Weights of a small transformer language model: 18 layers, 2 heads of 64 (1 for keys and values).
Each number is 200 + 40 x the weight over the matrix's rms, rounded and kept within 0 to 999. Layers, rows and columns count from 0.

# layer 8 MLP gate, 192x160, rms 0.153, rows 127-156, columns 0-79
165,231,179,161,197,228,154,260,265,157,222,185,152,199,203,223,211,175,164,236,193,291,188,175,256,91,210,210,220,186,220,246,186,175,202,199,221,236,191,162,206,155,194,226,140,211,215,205,279,266,202,253,195,154,238,222,250,216,234,132,177,163,243,159,164,221,211,133,196,184,214,155,180,231,197,280,223,170,223,104
152,200,177,215,182,158,196,196,238,214,171,196,194,219,184,192,242,224,227,239,252,252,188,234,129,203,197,239,156,234,188,190,233,236,192,203,202,139,245,291,237,151,181,214,184,222,167,179,195,181,180,255,210,253,243,229,254,234,267,211,230,159,172,209,240,250,169,254,184,189,200,189,205,186,176,145,204,182,219,242
193,297,183,203,194,277,236,208,246,226,226,158,197,275,257,229,189,124,194,156,189,186,211,193,234,145,151,212,205,192,217,174,195,263,231,245,215,226,148,101,161,129,232,187,259,152,185,220,242,191,252,207,182,144,190,168,188,204,201,125,201,237,239,140,182,205,207,247,255,189,246,211,133,153,127,171,219,199,184,184
242,169,168,187,154,244,153,166,210,199,153,220,203,185,220,188,221,225,203,212,219,233,217,193,205,113,180,199,240,226,81,200,161,223,203,263,249,191,263,183,221,209,228,197,192,199,221,256,176,148,171,197,189,190,231,172,146,207,172,234,225,209,106,189,216,160,229,248,151,233,198,235,213,190,160,141,106,202,233,225
280,161,241,166,210,212,183,235,216,267,208,180,201,201,298,126,277,180,309,227,208,204,188,236,164,188,144,269,271,156,124,172,188,181,200,188,244,178,165,222,278,179,226,174,175,120,197,161,253,136,228,275,209,132,222,177,159,188,172,215,202,232,170,206,146,216,166,218,174,176,205,174,212,199,235,228,201,193,171,210
209,181,165,142,245,173,206,248,190,128,141,151,188,208,250,184,250,176,152,206,265,189,210,252,209,181,261,254,287,213,258,213,225,174,180,274,250,166,237,135,201,225,250,225,239,233,154,178,256,210,225,224,220,146,220,216,187,215,160,274,230,228,212,189,278,278,238,195,228,163,187,185,162,155,228,210,235,264,217,193
316,215,248,212,211,141,170,242,231,137,189,230,184,272,180,196,216,183,172,219,193,220,197,218,231,263,186,161,202,188,226,230,110,237,156,171,205,228,201,163,218,165,179,165,212,209,181,191,227,154,181,258,292,229,256,259,117,271,217,260,149,180,242,160,224,209,159,221,197,205,269,233,240,198,266,239,135,215,176,251
262,192,244,186,182,194,174,180,191,228,121,197,144,273,133,223,217,188,181,184,219,180,235,182,252,203,253,121,177,202,240,172,192,190,208,201,227,199,226,173,274,216,214,147,265,158,144,226,163,160,277,231,227,220,266,146,226,179,196,294,229,165,199,167,224,242,250,201,242,227,276,180,188,208,174,193,141,205,221,232
142,227,185,223,181,207,153,174,293,193,231,215,249,287,230,211,203,126,189,212,132,154,206,306,246,176,216,141,240,182,179,270,235,156,251,158,203,227,224,140,190,209,186,234,176,149,153,276,124,238,164,206,201,211,269,120,170,131,217,233,227,163,233,190,176,208,220,151,215,260,194,202,194,250,194,126,167,272,252,192
259,270,131,208,74,158,129,178,259,188,179,251,235,249,192,146,222,175,238,246,236,257,259,176,233,221,159,242,193,140,179,213,201,185,231,216,223,216,230,227,226,181,212,188,155,181,195,132,175,193,238,205,147,193,200,218,101,221,223,244,199,166,191,161,156,210,162,164,257,184,224,211,180,272,211,195,209,288,220,172
203,229,182,192,205,153,201,208,259,236,162,192,221,200,166,224,243,173,120,166,249,247,232,172,200,170,212,191,245,127,238,167,217,179,231,208,225,179,165,176,169,192,219,248,222,189,152,188,278,232,206,173,189,202,195,186,191,191,175,168,143,228,244,173,265,234,142,173,119,235,246,177,233,214,131,133,216,232,202,212
231,145,197,209,214,268,295,260,245,179,137,237,167,202,246,251,250,168,155,123,235,117,260,205,261,180,216,243,217,214,212,232,151,264,165,264,227,170,201,144,192,246,229,158,270,182,209,248,213,208,214,164,204,147,145,164,258,160,168,228,159,227,205,170,190,149,230,261,162,225,276,222,231,214,320,208,224,184,188,199
147,163,227,245,220,198,225,232,141,154,171,177,225,163,137,219,238,158,212,168,244,233,196,154,122,187,209,220,177,186,127,219,180,244,277,204,228,167,203,257,223,176,219,155,181,177,215,174,224,139,255,232,160,199,254,153,229,182,233,185,251,158,183,202,186,232,170,236,180,162,228,304,123,194,231,218,148,162,188,212
127,248,158,140,200,192,239,238,232,189,155,180,150,164,217,167,234,179,214,143,192,204,284,188,202,187,325,252,263,172,203,162,171,166,181,175,222,154,193,228,188,148,261,178,133,217,166,118,195,211,177,187,204,132,151,185,244,188,194,170,221,229,202,218,157,197,113,172,234,204,202,182,150,215,175,292,222,257,184,134
214,199,210,227,199,200,164,224,219,195,159,206,247,224,164,129,228,239,181,188,169,267,187,204,245,166,233,287,201,283,211,191,212,199,201,242,216,245,260,151,227,174,191,202,124,178,189,235,203,157,217,170,167,209,323,227,202,258,190,189,238,195,194,235,258,279,257,216,208,119,232,214,179,200,176,240,237,250,171,290
230,194,131,213,175,147,250,234,189,214,193,169,195,152,168,176,206,190,228,168,235,174,224,180,325,196,258,253,197,197,163,213,172,184,196,184,202,141,272,175,253,206,232,187,172,157,206,223,243,259,245,145,219,261,205,219,167,203,197,163,162,253,195,194,258,283,233,198,170,218,242,254,235,191,169,200,174,173,173,182
153,191,187,174,221,219,182,232,151,165,170,152,167,245,214,183,234,138,192,245,152,150,358,140,150,165,252,129,270,215,164,259,187,187,170,269,228,189,245,243,261,213,180,240,209,197,245,260,254,171,180,223,211,180,163,254,165,244,260,223,249,236,224,191,212,247,201,224,173,119,197,205,300,249,243,249,215,187,209,239
159,212,182,233,244,228,195,224,238,288,208,204,163,223,112,227,217,125,150,146,223,248,191,141,235,199,258,226,213,287,203,278,206,223,208,191,263,234,170,208,252,227,209,169,130,231,175,233,245,227,283,312,120,172,245,214,181,166,224,190,146,211,172,185,201,177,228,165,191,220,219,181,237,242,116,138,128,259,197,197
143,203,215,239,183,163,240,176,254,170,100,237,180,247,148,187,251,188,182,218,214,203,218,284,199,220,210,253,225,204,255,261,150,252,206,183,272,119,252,160,273,201,162,211,232,138,148,222,186,171,259,205,177,260,250,171,135,196,213,234,164,195,169,206,271,217,266,260,168,207,235,181,108,222,121,228,183,227,219,167
198,237,206,230,206,233,171,266,211,207,144,142,189,185,192,160,224,190,137,209,231,174,300,143,202,175,224,199,202,271,186,162,190,174,219,227,204,154,144,215,248,243,185,168,169,200,249,211,229,218,200,200,213,149,226,191,184,182,216,251,181,205,173,186,210,170,217,221,225,189,238,260,191,261,191,165,140,170,179,235
231,190,214,143,113,237,266,235,198,260,215,155,95,166,186,170,264,138,177,200,212,204,271,184,177,188,261,179,205,260,221,152,241,248,202,323,237,223,254,193,149,186,229,156,167,177,194,216,245,213,160,204,149,232,233,272,143,207,222,259,228,284,182,196,215,219,291,207,176,241,229,205,247,177,195,274,89,134,196,227
181,274,190,192,160,240,108,193,314,286,197,148,264,203,197,205,216,190,256,132,151,195,196,213,226,220,176,236,216,190,180,169,124,283,187,204,209,274,229,237,170,169,258,222,232,158,242,249,287,220,170,206,241,209,195,226,187,197,267,225,216,194,265,264,212,244,140,240,234,132,324,249,236,218,213,226,170,240,282,214
203,227,199,181,129,185,169,251,242,192,264,172,165,172,217,94,216,183,151,162,273,229,235,220,110,219,199,185,168,192,219,183,152,241,216,202,276,156,270,312,219,173,263,193,168,173,158,188,222,276,193,186,214,247,214,227,178,179,238,230,230,222,247,232,282,208,226,150,212,119,191,250,287,242,147,196,212,225,117,200
218,174,168,142,146,180,221,190,200,208,176,166,153,275,207,89,225,174,186,251,178,175,262,233,219,258,195,213,181,160,220,282,182,157,240,218,196,202,162,217,226,212,263,218,236,164,159,193,227,223,232,199,164,212,155,216,138,210,246,169,188,163,251,191,207,183,217,172,202,209,284,174,137,174,216,254,263,243,190,171
279,221,267,251,192,186,183,160,251,227,126,158,170,166,195,211,223,235,166,203,198,218,318,185,168,224,175,187,216,266,158,235,156,206,211,243,226,123,196,247,162,220,213,225,176,214,240,174,187,145,214,294,178,234,112,268,195,224,206,165,235,159,185,224,259,165,98,135,253,163,191,155,191,163,146,217,145,211,187,206
223,254,187,173,131,146,160,205,191,273,145,223,198,168,239,220,227,205,143,213,191,199,182,161,188,225,105,163,118,244,210,212,138,215,160,233,228,213,213,279,208,162,237,220,202,152,264,262,235,231,205,206,157,208,250,265,108,181,227,176,200,234,195,267,209,162,196,244,215,171,233,222,185,139,253,252,199,203,139,231
214,233,227,192,190,125,227,214,194,206,175,239,173,238,169,188,242,120,197,217,247,206,211,151,223,264,205,212,186,184,167,141,106,182,247,201,246,130,187,146,204,250,257,233,214,135,224,233,208,195,175,219,140,261,123,121,206,164,224,246,221,198,227,176,202,166,148,243,210,149,235,217,138,217,179,207,168,237,177,159
213,247,201,171,190,191,242,229,296,137,164,115,164,214,281,130,205,181,205,279,240,247,188,199,185,144,220,147,279,261,173,152,163,241,165,206,239,220,189,261,249,232,235,125,214,161,221,210,229,165,168,231,179,118,221,290,282,243,228,248,210,177,208,219,199,211,156,231,225,248,241,179,201,211,243,239,165,139,212,232
200,222,145,204,173,220,180,238,209,240,167,248,167,203,100,246,246,187,191,204,208,241,265,182,249,239,220,220,235,225,227,243,163,196,242,201,243,222,211,258,270,211,275,159,226,228,205,149,261,257,167,191,169,348,153,146,199,191,247,188,180,138,263,256,173,171,258,250,157,146,245,172,190,250,141,200,131,171,205,232
182,235,113,167,201,217,248,228,265,239,198,176,184,241,215,240,188,190,164,237,244,183,228,207,235,164,231,149,217,204,199,267,235,249,119,253,242,180,168,259,206,130,222,206,178,209,159,189,317,196,149,187,223,172,257,229,189,141,179,228,255,222,232,201,239,191,193,286,223,213,189,221,256,189,223,198,192,226,184,200
# layer 8 MLP up, 192x160, rms 0.153, rows 127-155, columns 0-79
243,257,228,190,217,138,194,147,233,190,257,223,189,178,185,155,250,171,209,262,198,204,166,168,234,202,203,123,233,151,171,221,246,200,206,196,185,193,267,174,145,154,237,162,175,225,140,147,229,198,218,153,196,145,189,237,156,184,254,221,265,250,165,129,187,313,195,200,182,189,117,186,193,209,255,186,238,214,153,195
203,215,213,150,238,203,221,184,209,217,209,151,231,235,145,130,218,188,169,214,185,239,227,238,225,176,273,191,179,162,194,215,157,239,173,246,198,188,310,179,165,167,190,200,281,115,187,184,248,147,240,214,125,158,258,235,211,186,228,221,213,123,193,266,239,157,241,241,230,214,219,240,158,144,234,190,170,214,207,167
261,183,236,230,196,295,180,165,237,212,216,195,202,238,207,213,208,213,199,253,234,140,178,150,155,249,177,184,207,168,250,150,208,168,187,232,250,202,207,156,213,161,226,157,253,242,127,156,265,222,183,250,154,213,199,202,203,202,245,231,168,134,182,202,257,215,162,231,183,230,186,164,230,199,120,155,213,175,188,272
165,184,246,188,192,231,189,286,194,132,109,151,189,179,226,248,233,248,162,158,201,244,115,270,219,188,239,202,241,166,206,209,121,265,186,154,210,267,226,215,192,195,232,171,278,203,198,194,187,188,228,185,162,226,210,200,170,178,206,190,266,263,230,282,187,224,187,212,126,290,183,242,223,159,180,151,186,150,140,216
236,153,205,210,124,217,201,147,143,221,199,243,165,154,232,236,230,166,177,228,155,169,193,124,187,173,279,208,149,227,158,251,146,216,161,280,231,187,162,107,185,141,177,199,232,207,158,199,220,172,203,254,190,280,169,191,181,277,259,163,182,201,216,169,165,215,190,174,182,171,155,127,153,189,238,166,196,167,170,162
164,251,139,198,191,212,107,242,141,255,250,251,215,162,157,201,138,203,201,260,183,202,118,222,266,108,197,198,253,180,130,144,191,222,160,158,211,221,280,217,185,157,176,186,116,160,231,291,221,280,205,243,217,254,229,151,189,130,273,170,138,255,180,160,173,146,225,214,211,247,163,228,208,180,236,158,192,244,174,244
208,215,141,196,201,267,111,133,211,250,187,132,209,229,125,189,189,220,147,223,208,238,231,236,195,214,175,204,199,186,173,209,160,117,174,206,233,83,206,153,209,170,202,227,227,242,176,162,200,228,156,147,256,211,246,198,259,225,246,154,261,201,141,181,208,192,219,164,206,155,170,231,239,214,246,197,212,170,252,238
175,239,228,214,179,174,261,193,220,113,217,140,176,246,200,115,204,151,168,201,201,222,180,179,214,194,282,202,223,216,126,266,270,184,219,190,191,224,172,190,157,174,262,233,216,211,183,211,277,221,198,262,239,170,157,162,202,230,207,151,171,132,277,159,212,205,196,207,191,186,226,194,193,183,173,254,291,193,240,126
138,209,155,235,224,123,127,163,251,174,264,169,153,285,179,227,255,168,154,188,145,190,223,230,221,199,246,122,213,152,200,220,194,172,288,175,222,222,258,176,163,176,224,304,152,118,150,214,165,164,190,152,211,216,246,198,149,149,185,173,205,164,249,182,230,158,181,173,225,200,220,194,166,191,158,183,241,245,224,188
226,295,221,178,239,155,240,290,221,243,231,220,174,199,195,218,179,188,260,240,125,175,188,185,231,240,139,193,176,199,152,251,181,138,190,171,212,197,253,166,168,228,203,180,139,173,180,194,197,184,168,212,245,232,244,288,179,152,245,187,210,141,274,229,179,241,226,170,158,147,128,248,189,160,183,200,251,213,234,245
253,249,170,221,197,165,200,262,226,203,233,249,226,169,210,163,245,136,224,188,197,247,215,203,261,301,169,224,193,196,191,182,242,212,210,233,223,90,172,184,139,175,172,206,238,197,156,200,233,210,178,215,203,261,260,219,211,256,181,250,248,168,265,180,170,250,197,237,217,210,217,183,184,247,219,163,174,175,256,192
281,224,191,220,209,173,153,148,173,184,219,201,217,137,166,163,272,217,219,150,195,201,187,184,158,290,163,203,167,232,213,210,207,148,180,69,240,187,223,174,172,245,265,143,197,127,190,188,174,197,192,165,164,181,216,156,197,168,147,181,135,198,178,87,208,155,192,282,181,140,238,191,225,233,245,233,210,214,230,232
229,195,210,162,194,189,255,154,147,176,203,187,159,129,208,209,247,248,188,227,257,200,201,153,188,217,145,155,252,256,212,193,232,180,233,204,179,187,242,187,199,187,216,181,186,240,228,152,203,191,232,206,282,200,173,176,243,197,185,240,187,269,194,184,158,163,195,131,210,159,157,175,200,227,173,168,140,166,123,224
213,258,196,180,179,185,220,137,208,201,232,199,306,186,266,204,158,159,243,203,176,202,188,245,148,211,194,290,198,178,220,185,221,170,198,130,181,207,239,183,202,207,148,247,138,176,247,236,213,117,175,204,226,178,231,187,236,241,218,181,171,168,168,174,244,193,183,151,226,248,165,161,213,243,243,282,272,249,202,185
274,180,206,136,171,232,240,192,257,242,180,158,187,244,207,143,204,205,179,186,151,214,165,257,156,202,138,262,197,212,128,162,267,171,130,239,199,211,255,202,190,175,227,188,216,220,242,205,217,176,184,214,251,170,243,177,274,210,153,220,207,234,176,229,187,129,130,136,202,168,197,190,300,157,224,245,235,199,203,230
189,145,226,211,136,237,188,206,246,231,231,208,225,151,241,188,178,226,226,239,265,221,207,142,215,175,182,124,110,214,241,226,252,206,182,206,190,247,194,230,201,208,197,174,200,176,303,214,174,248,213,228,187,189,186,168,192,177,210,228,237,221,182,236,185,157,216,247,151,168,201,174,181,216,146,234,150,226,221,206
223,232,275,148,211,225,225,166,217,216,291,197,113,276,190,207,181,170,255,191,229,240,263,163,165,144,222,108,189,245,176,199,214,235,260,181,184,183,222,270,198,209,183,210,145,194,176,234,219,245,166,134,216,209,209,260,126,179,196,235,203,162,229,117,174,237,201,186,194,236,276,198,225,198,218,168,232,146,155,260
238,172,183,184,72,145,243,211,128,135,166,181,218,231,231,205,182,279,212,229,253,199,218,198,96,201,203,263,215,227,246,197,221,111,249,243,155,231,203,178,194,180,260,198,222,124,261,212,134,240,166,199,176,208,217,256,251,295,283,172,238,295,187,177,146,169,203,173,224,141,236,316,215,184,162,252,255,215,167,107
153,269,132,228,208,186,190,171,228,129,190,184,178,202,201,128,183,208,184,216,231,155,230,202,283,237,157,212,167,192,210,132,246,241,130,146,237,185,201,147,181,200,257,170,192,248,204,243,176,224,130,290,167,234,147,246,199,202,178,182,176,241,172,173,236,264,173,232,192,180,205,188,195,194,173,211,194,222,129,192
108,135,141,179,148,194,161,231,177,157,255,227,197,112,159,195,248,176,262,175,237,196,230,229,178,236,234,206,188,222,203,167,198,186,211,213,184,238,241,303,219,182,239,209,232,237,173,165,203,214,210,246,225,255,247,231,268,186,207,216,203,165,209,217,266,231,197,192,186,173,249,200,124,222,257,163,176,242,177,204
248,145,220,135,145,157,170,233,132,210,154,250,202,161,159,221,224,184,193,180,212,205,214,212,182,190,196,168,251,225,217,122,239,185,162,168,137,280,178,255,211,200,187,116,139,166,200,161,221,188,212,210,234,223,145,211,132,222,212,188,190,247,183,295,174,268,206,208,102,182,286,143,220,160,225,195,215,150,116,145
100,262,146,171,150,181,178,149,224,250,167,187,251,225,211,273,196,163,137,197,139,213,200,246,199,216,126,255,236,132,220,223,220,205,237,144,177,191,166,191,168,212,128,211,215,182,292,225,216,155,183,206,207,151,154,162,134,210,252,201,216,191,252,212,264,202,201,220,207,223,228,181,178,300,130,197,225,223,252,160
181,165,235,173,225,225,205,136,142,169,142,244,155,269,226,209,200,244,137,160,202,233,286,197,211,226,173,192,195,128,260,182,227,191,170,258,208,171,257,165,256,209,264,224,222,176,76,161,206,274,135,175,173,204,180,252,208,164,172,202,185,225,161,181,204,197,254,214,186,206,218,132,198,237,202,207,171,165,185,164
199,184,269,235,209,255,108,219,176,173,197,206,197,184,206,191,249,215,179,212,195,225,198,164,209,159,213,99,239,203,146,192,237,239,154,191,216,193,199,172,166,158,189,173,224,209,241,240,186,130,189,238,261,147,264,194,200,170,104,204,232,183,193,217,216,130,134,202,209,149,223,175,259,170,177,153,145,107,246,257
268,179,202,234,241,216,210,222,176,218,228,134,180,191,210,218,182,212,192,242,207,204,174,152,168,140,210,234,123,160,206,186,178,133,182,232,223,129,125,229,196,233,201,257,244,158,194,171,201,228,301,155,235,238,163,238,216,166,153,173,143,176,238,158,198,184,161,219,203,219,231,166,172,192,215,268,278,270,96,210
159,206,267,197,158,242,161,166,255,247,251,214,276,192,130,144,168,194,245,123,219,155,145,219,277,269,129,209,222,265,180,205,209,206,151,247,216,157,160,175,260,142,168,196,189,218,260,193,212,169,216,209,185,224,137,134,255,223,283,189,214,167,250,188,118,183,143,150,246,167,183,193,201,184,176,194,173,213,145,308
214,133,197,208,226,166,233,151,201,222,156,172,158,196,195,223,273,160,197,244,284,236,251,194,206,190,174,176,200,239,157,220,151,224,265,146,244,147,113,135,192,237,202,203,234,128,212,165,249,184,177,178,207,196,192,156,181,169,223,246,210,145,244,253,239,135,165,213,190,209,246,215,207,228,200,292,180,210,172,232
165,226,271,166,193,200,143,205,291,178,140,253,222,195,238,168,225,240,213,173,137,259,143,236,237,177,200,129,178,198,238,181,236,171,137,238,174,238,206,94,243,183,121,232,282,186,173,174,153,234,227,137,194,223,256,227,162,207,192,204,139,146,257,94,216,136,210,167,202,198,214,153,188,211,166,276,191,217,281,179
298,263,237,131,233,204,178,174,193,252,222,219,254,271,234,196,180,225,170,220,258,204,161,237,230,203,214,96,191,235,161,171,219,195,199,176,168,209,152,248,172,177,166,150,273,185,168,130,231,167,239,149,215,233,239,233,94,232,206,133,269,185,158,223,147,201,153,245,180,181,157,221,300,204,312,250,157,131,213,216
# layer 8 MLP down (transposed), 192x160, rms 0.151, rows 127-155, columns 0-79
180,234,240,249,199,214,189,195,228,190,186,193,145,135,198,176,226,301,206,267,224,235,217,210,262,214,218,244,234,199,218,197,155,195,189,324,215,177,219,174,249,220,228,203,202,176,205,233,243,148,110,125,181,208,261,246,205,161,259,214,166,152,206,241,156,285,202,95,157,172,236,218,223,207,205,240,200,131,276,174
203,130,168,183,247,184,170,221,129,205,288,176,165,173,215,229,195,289,194,199,200,185,245,183,211,161,180,169,184,242,276,212,175,199,223,189,74,198,170,197,236,261,221,228,121,195,162,220,196,263,190,178,211,158,150,193,112,188,131,185,161,215,218,132,176,158,110,183,224,175,189,143,253,214,206,182,205,151,195,199
194,191,219,137,184,208,269,127,185,141,158,153,204,230,204,208,171,240,253,206,185,258,207,185,257,168,226,205,199,202,210,218,226,160,240,130,128,228,230,246,184,205,209,200,197,201,230,204,206,197,302,226,120,171,162,177,170,183,263,229,188,275,187,217,150,249,182,269,248,189,281,144,203,153,185,122,254,195,157,184
167,259,260,294,249,215,182,271,247,203,193,231,170,168,237,185,220,330,191,252,256,256,158,174,236,264,206,209,190,171,192,246,260,267,224,244,76,223,213,233,227,213,245,199,242,120,238,234,184,175,182,254,191,155,174,171,177,266,222,259,267,244,220,224,203,161,190,253,273,219,212,191,229,185,198,191,172,227,186,216
212,136,144,149,224,229,168,264,138,203,234,159,234,178,230,241,142,212,187,95,216,148,246,208,163,189,144,109,202,151,232,197,175,241,178,272,234,285,166,161,179,187,187,261,196,134,124,137,259,203,230,177,202,271,266,201,177,211,218,177,158,193,148,234,237,253,152,212,221,197,193,253,203,208,225,221,215,278,240,216
252,174,143,179,121,277,236,220,213,227,212,206,220,181,164,243,239,204,259,190,239,181,243,172,183,218,206,156,200,219,137,243,177,275,200,148,312,233,177,208,203,217,131,224,195,188,190,205,238,212,227,190,193,218,225,216,223,227,119,136,193,168,157,197,132,163,182,207,234,155,209,213,169,257,164,205,189,228,191,226
265,241,218,198,255,146,255,167,207,134,196,226,205,218,281,202,238,168,221,205,122,191,261,192,248,241,191,215,176,236,263,245,185,173,197,159,207,160,160,205,196,117,167,226,199,148,199,251,163,238,146,182,260,211,212,256,136,189,256,203,186,148,148,221,198,199,227,181,178,208,191,156,186,128,126,166,166,195,121,247
155,245,254,196,195,207,178,202,229,171,186,168,196,164,193,189,199,270,254,188,297,277,273,237,259,170,286,154,184,193,193,241,226,151,248,222,205,243,189,211,191,191,222,211,134,159,183,140,192,177,320,152,241,231,255,223,155,187,163,174,240,244,219,225,217,204,167,155,193,196,171,263,302,177,150,204,215,253,188,142
213,203,232,171,226,219,248,217,180,222,197,189,163,142,186,167,221,232,155,233,271,183,183,118,131,243,186,246,146,257,194,208,123,237,148,266,187,168,154,261,225,151,202,152,273,180,255,196,267,213,180,212,186,144,166,225,229,257,198,193,212,212,174,211,211,177,224,298,176,229,180,198,243,198,221,235,220,115,178,264
271,229,216,250,204,119,198,188,180,202,188,194,229,190,193,247,184,167,206,245,254,219,204,229,162,145,260,173,194,227,250,204,246,153,197,77,183,203,203,274,130,155,219,230,210,173,195,248,225,191,170,169,214,194,191,149,220,207,240,164,150,137,190,162,149,135,208,181,248,224,176,171,207,190,347,224,176,73,128,224
222,220,237,181,116,129,215,189,211,242,127,191,227,227,199,252,321,170,183,219,108,172,216,211,193,198,282,284,208,225,289,172,263,227,284,205,138,204,122,276,235,217,228,180,246,142,210,202,278,249,232,185,152,166,161,200,203,154,190,259,170,189,271,257,228,167,212,163,136,159,205,232,156,209,250,193,245,218,147,224
93,161,173,236,197,180,241,260,206,231,199,159,167,242,216,197,150,122,204,194,165,217,228,182,230,189,237,178,157,199,196,250,193,161,226,215,111,201,177,119,176,201,166,184,197,190,231,233,175,205,271,232,199,173,204,235,181,103,202,155,163,273,153,227,218,207,209,187,169,180,292,210,292,161,179,177,199,254,202,190
170,234,112,268,219,180,238,235,205,238,228,230,213,217,231,227,188,134,237,196,238,242,243,226,163,157,198,262,144,148,185,213,156,163,202,143,242,190,135,247,239,139,216,201,246,214,151,215,136,180,255,183,252,207,251,163,207,222,227,126,210,200,172,202,207,186,209,206,179,252,218,246,213,108,183,262,252,243,241,217
108,216,214,191,198,233,165,195,198,219,171,192,233,210,244,300,153,135,260,147,214,204,186,233,184,167,228,148,132,245,118,230,156,158,263,172,200,152,261,237,239,220,225,230,203,198,232,246,208,203,198,265,103,180,249,192,232,149,165,172,229,163,130,155,183,246,181,208,265,195,206,217,170,148,189,133,158,203,207,203
204,202,183,181,224,222,166,229,190,203,142,233,206,192,253,203,171,101,177,286,175,258,185,199,182,176,120,217,165,187,198,199,213,204,222,241,185,153,165,183,186,143,112,214,177,241,252,165,196,172,211,180,181,208,256,203,206,265,228,272,215,259,234,177,234,139,168,216,231,194,179,184,264,230,243,254,246,120,185,261
159,155,78,178,196,138,194,161,132,202,137,145,157,249,176,220,203,187,204,170,125,201,149,225,197,142,192,178,200,165,192,193,259,205,199,182,167,145,263,251,232,290,197,198,213,203,249,174,214,175,178,210,211,179,169,171,180,149,221,228,186,235,173,239,174,299,180,161,241,191,221,174,187,162,220,194,241,203,171,208
144,197,145,196,147,248,213,141,198,200,265,273,196,182,187,164,216,199,209,212,164,222,75,142,230,175,183,134,230,198,228,182,133,265,221,173,92,199,229,173,199,216,122,143,140,132,205,230,121,179,219,210,163,251,189,137,224,128,203,242,197,148,151,145,173,168,217,189,164,198,150,205,226,213,222,219,224,255,236,187
116,165,174,264,221,179,208,213,212,232,217,128,173,252,209,143,209,172,156,188,190,168,225,152,183,255,220,174,184,207,184,157,136,283,204,230,361,166,172,197,191,223,248,233,164,129,216,219,258,167,188,191,226,126,250,208,189,132,247,133,250,164,259,222,140,204,135,215,196,216,264,251,238,228,178,198,163,139,159,219
177,193,145,188,211,193,206,202,269,260,188,162,209,135,271,206,246,152,129,247,215,225,167,173,190,244,205,270,243,246,152,156,292,180,196,156,181,192,174,273,234,231,285,164,238,193,214,176,176,168,150,225,224,192,230,198,227,148,111,166,228,155,191,261,199,237,197,140,175,152,208,219,184,215,199,266,183,123,221,191
210,223,280,212,175,158,262,203,267,190,234,194,212,223,217,210,138,234,146,223,196,249,225,163,195,270,231,181,182,211,176,209,193,211,175,206,148,253,189,237,155,206,166,193,203,137,237,223,184,159,149,236,218,138,217,263,204,192,205,164,178,152,223,213,219,136,143,166,228,180,212,182,199,259,229,180,200,277,157,180
188,248,326,266,231,211,155,161,196,152,171,208,194,218,197,245,172,147,198,212,250,199,252,262,244,201,194,179,202,188,210,237,195,213,265,300,145,183,210,155,214,189,174,235,209,213,215,216,206,185,165,177,181,247,218,167,165,176,159,204,198,193,196,235,222,206,173,203,218,206,209,204,120,189,232,175,168,137,70,166
176,234,187,169,141,202,202,125,165,128,166,202,161,257,228,172,162,162,225,154,211,137,151,168,164,187,185,170,223,158,170,258,118,107,202,187,74,211,235,174,198,155,251,170,166,242,234,165,178,255,128,211,141,208,187,143,253,236,232,175,220,226,204,226,243,195,174,184,176,216,241,194,205,218,164,297,237,205,201,149
244,197,172,238,231,220,181,207,239,221,192,223,181,220,116,171,151,268,187,268,242,182,192,183,239,235,200,291,224,148,251,159,181,235,202,232,211,212,228,230,151,176,240,223,182,254,202,195,156,242,214,228,153,167,250,167,281,98,228,196,200,208,169,179,219,191,279,185,198,219,204,211,146,206,200,266,106,202,206,196
230,174,232,208,210,191,96,151,148,237,268,161,237,270,242,185,187,196,216,167,206,204,224,241,260,209,242,206,244,116,222,273,134,229,217,270,355,228,188,148,211,236,191,252,210,195,206,203,203,262,158,158,152,223,264,217,153,145,181,195,192,240,211,227,210,246,189,232,210,237,213,197,206,168,181,179,157,242,241,163
148,134,152,181,241,221,186,186,207,184,237,226,263,204,210,218,225,209,120,214,261,232,185,259,199,187,225,152,255,231,205,150,146,213,201,193,144,133,207,171,218,169,214,195,225,183,165,176,193,179,186,224,82,185,206,156,212,228,198,158,254,225,236,174,173,282,111,226,217,168,150,134,195,135,176,194,150,169,217,216
168,234,213,177,182,250,223,216,121,226,227,253,240,151,256,217,226,264,192,225,143,220,236,209,152,210,125,143,206,229,162,223,148,259,178,256,275,139,174,157,161,80,217,188,246,190,275,283,176,245,116,158,234,232,152,190,227,215,256,213,219,220,277,250,297,212,183,215,198,208,292,168,226,154,257,206,147,117,228,205
213,175,246,237,213,100,199,204,184,158,197,200,224,123,204,199,250,164,200,223,161,186,178,142,222,162,167,135,184,234,148,180,243,205,179,209,88,213,190,221,168,259,209,208,193,224,198,184,208,158,177,216,195,202,179,183,199,97,197,166,224,167,196,220,207,170,158,246,147,186,237,236,129,153,165,243,156,196,154,157
201,168,131,166,177,197,158,210,206,222,118,293,207,195,275,190,245,269,147,198,225,227,213,249,185,196,154,187,216,257,237,197,144,132,142,266,158,216,171,151,220,143,208,184,221,216,204,201,266,228,159,132,188,180,156,183,183,228,199,270,207,143,304,161,229,216,167,208,226,246,157,218,201,197,187,165,208,207,181,204
182,278,232,230,170,249,188,202,197,155,153,245,174,183,254,217,173,240,162,184,204,212,240,256,235,292,198,220,175,163,206,189,193,236,192,248,182,235,148,165,207,136,153,324,215,148,198,214,148,172,194,185,136,245,214,231,206,152,164,253,196,241,213,213,174,182,178,197,232,210,270,276,215,120,226,125,174,160,242,152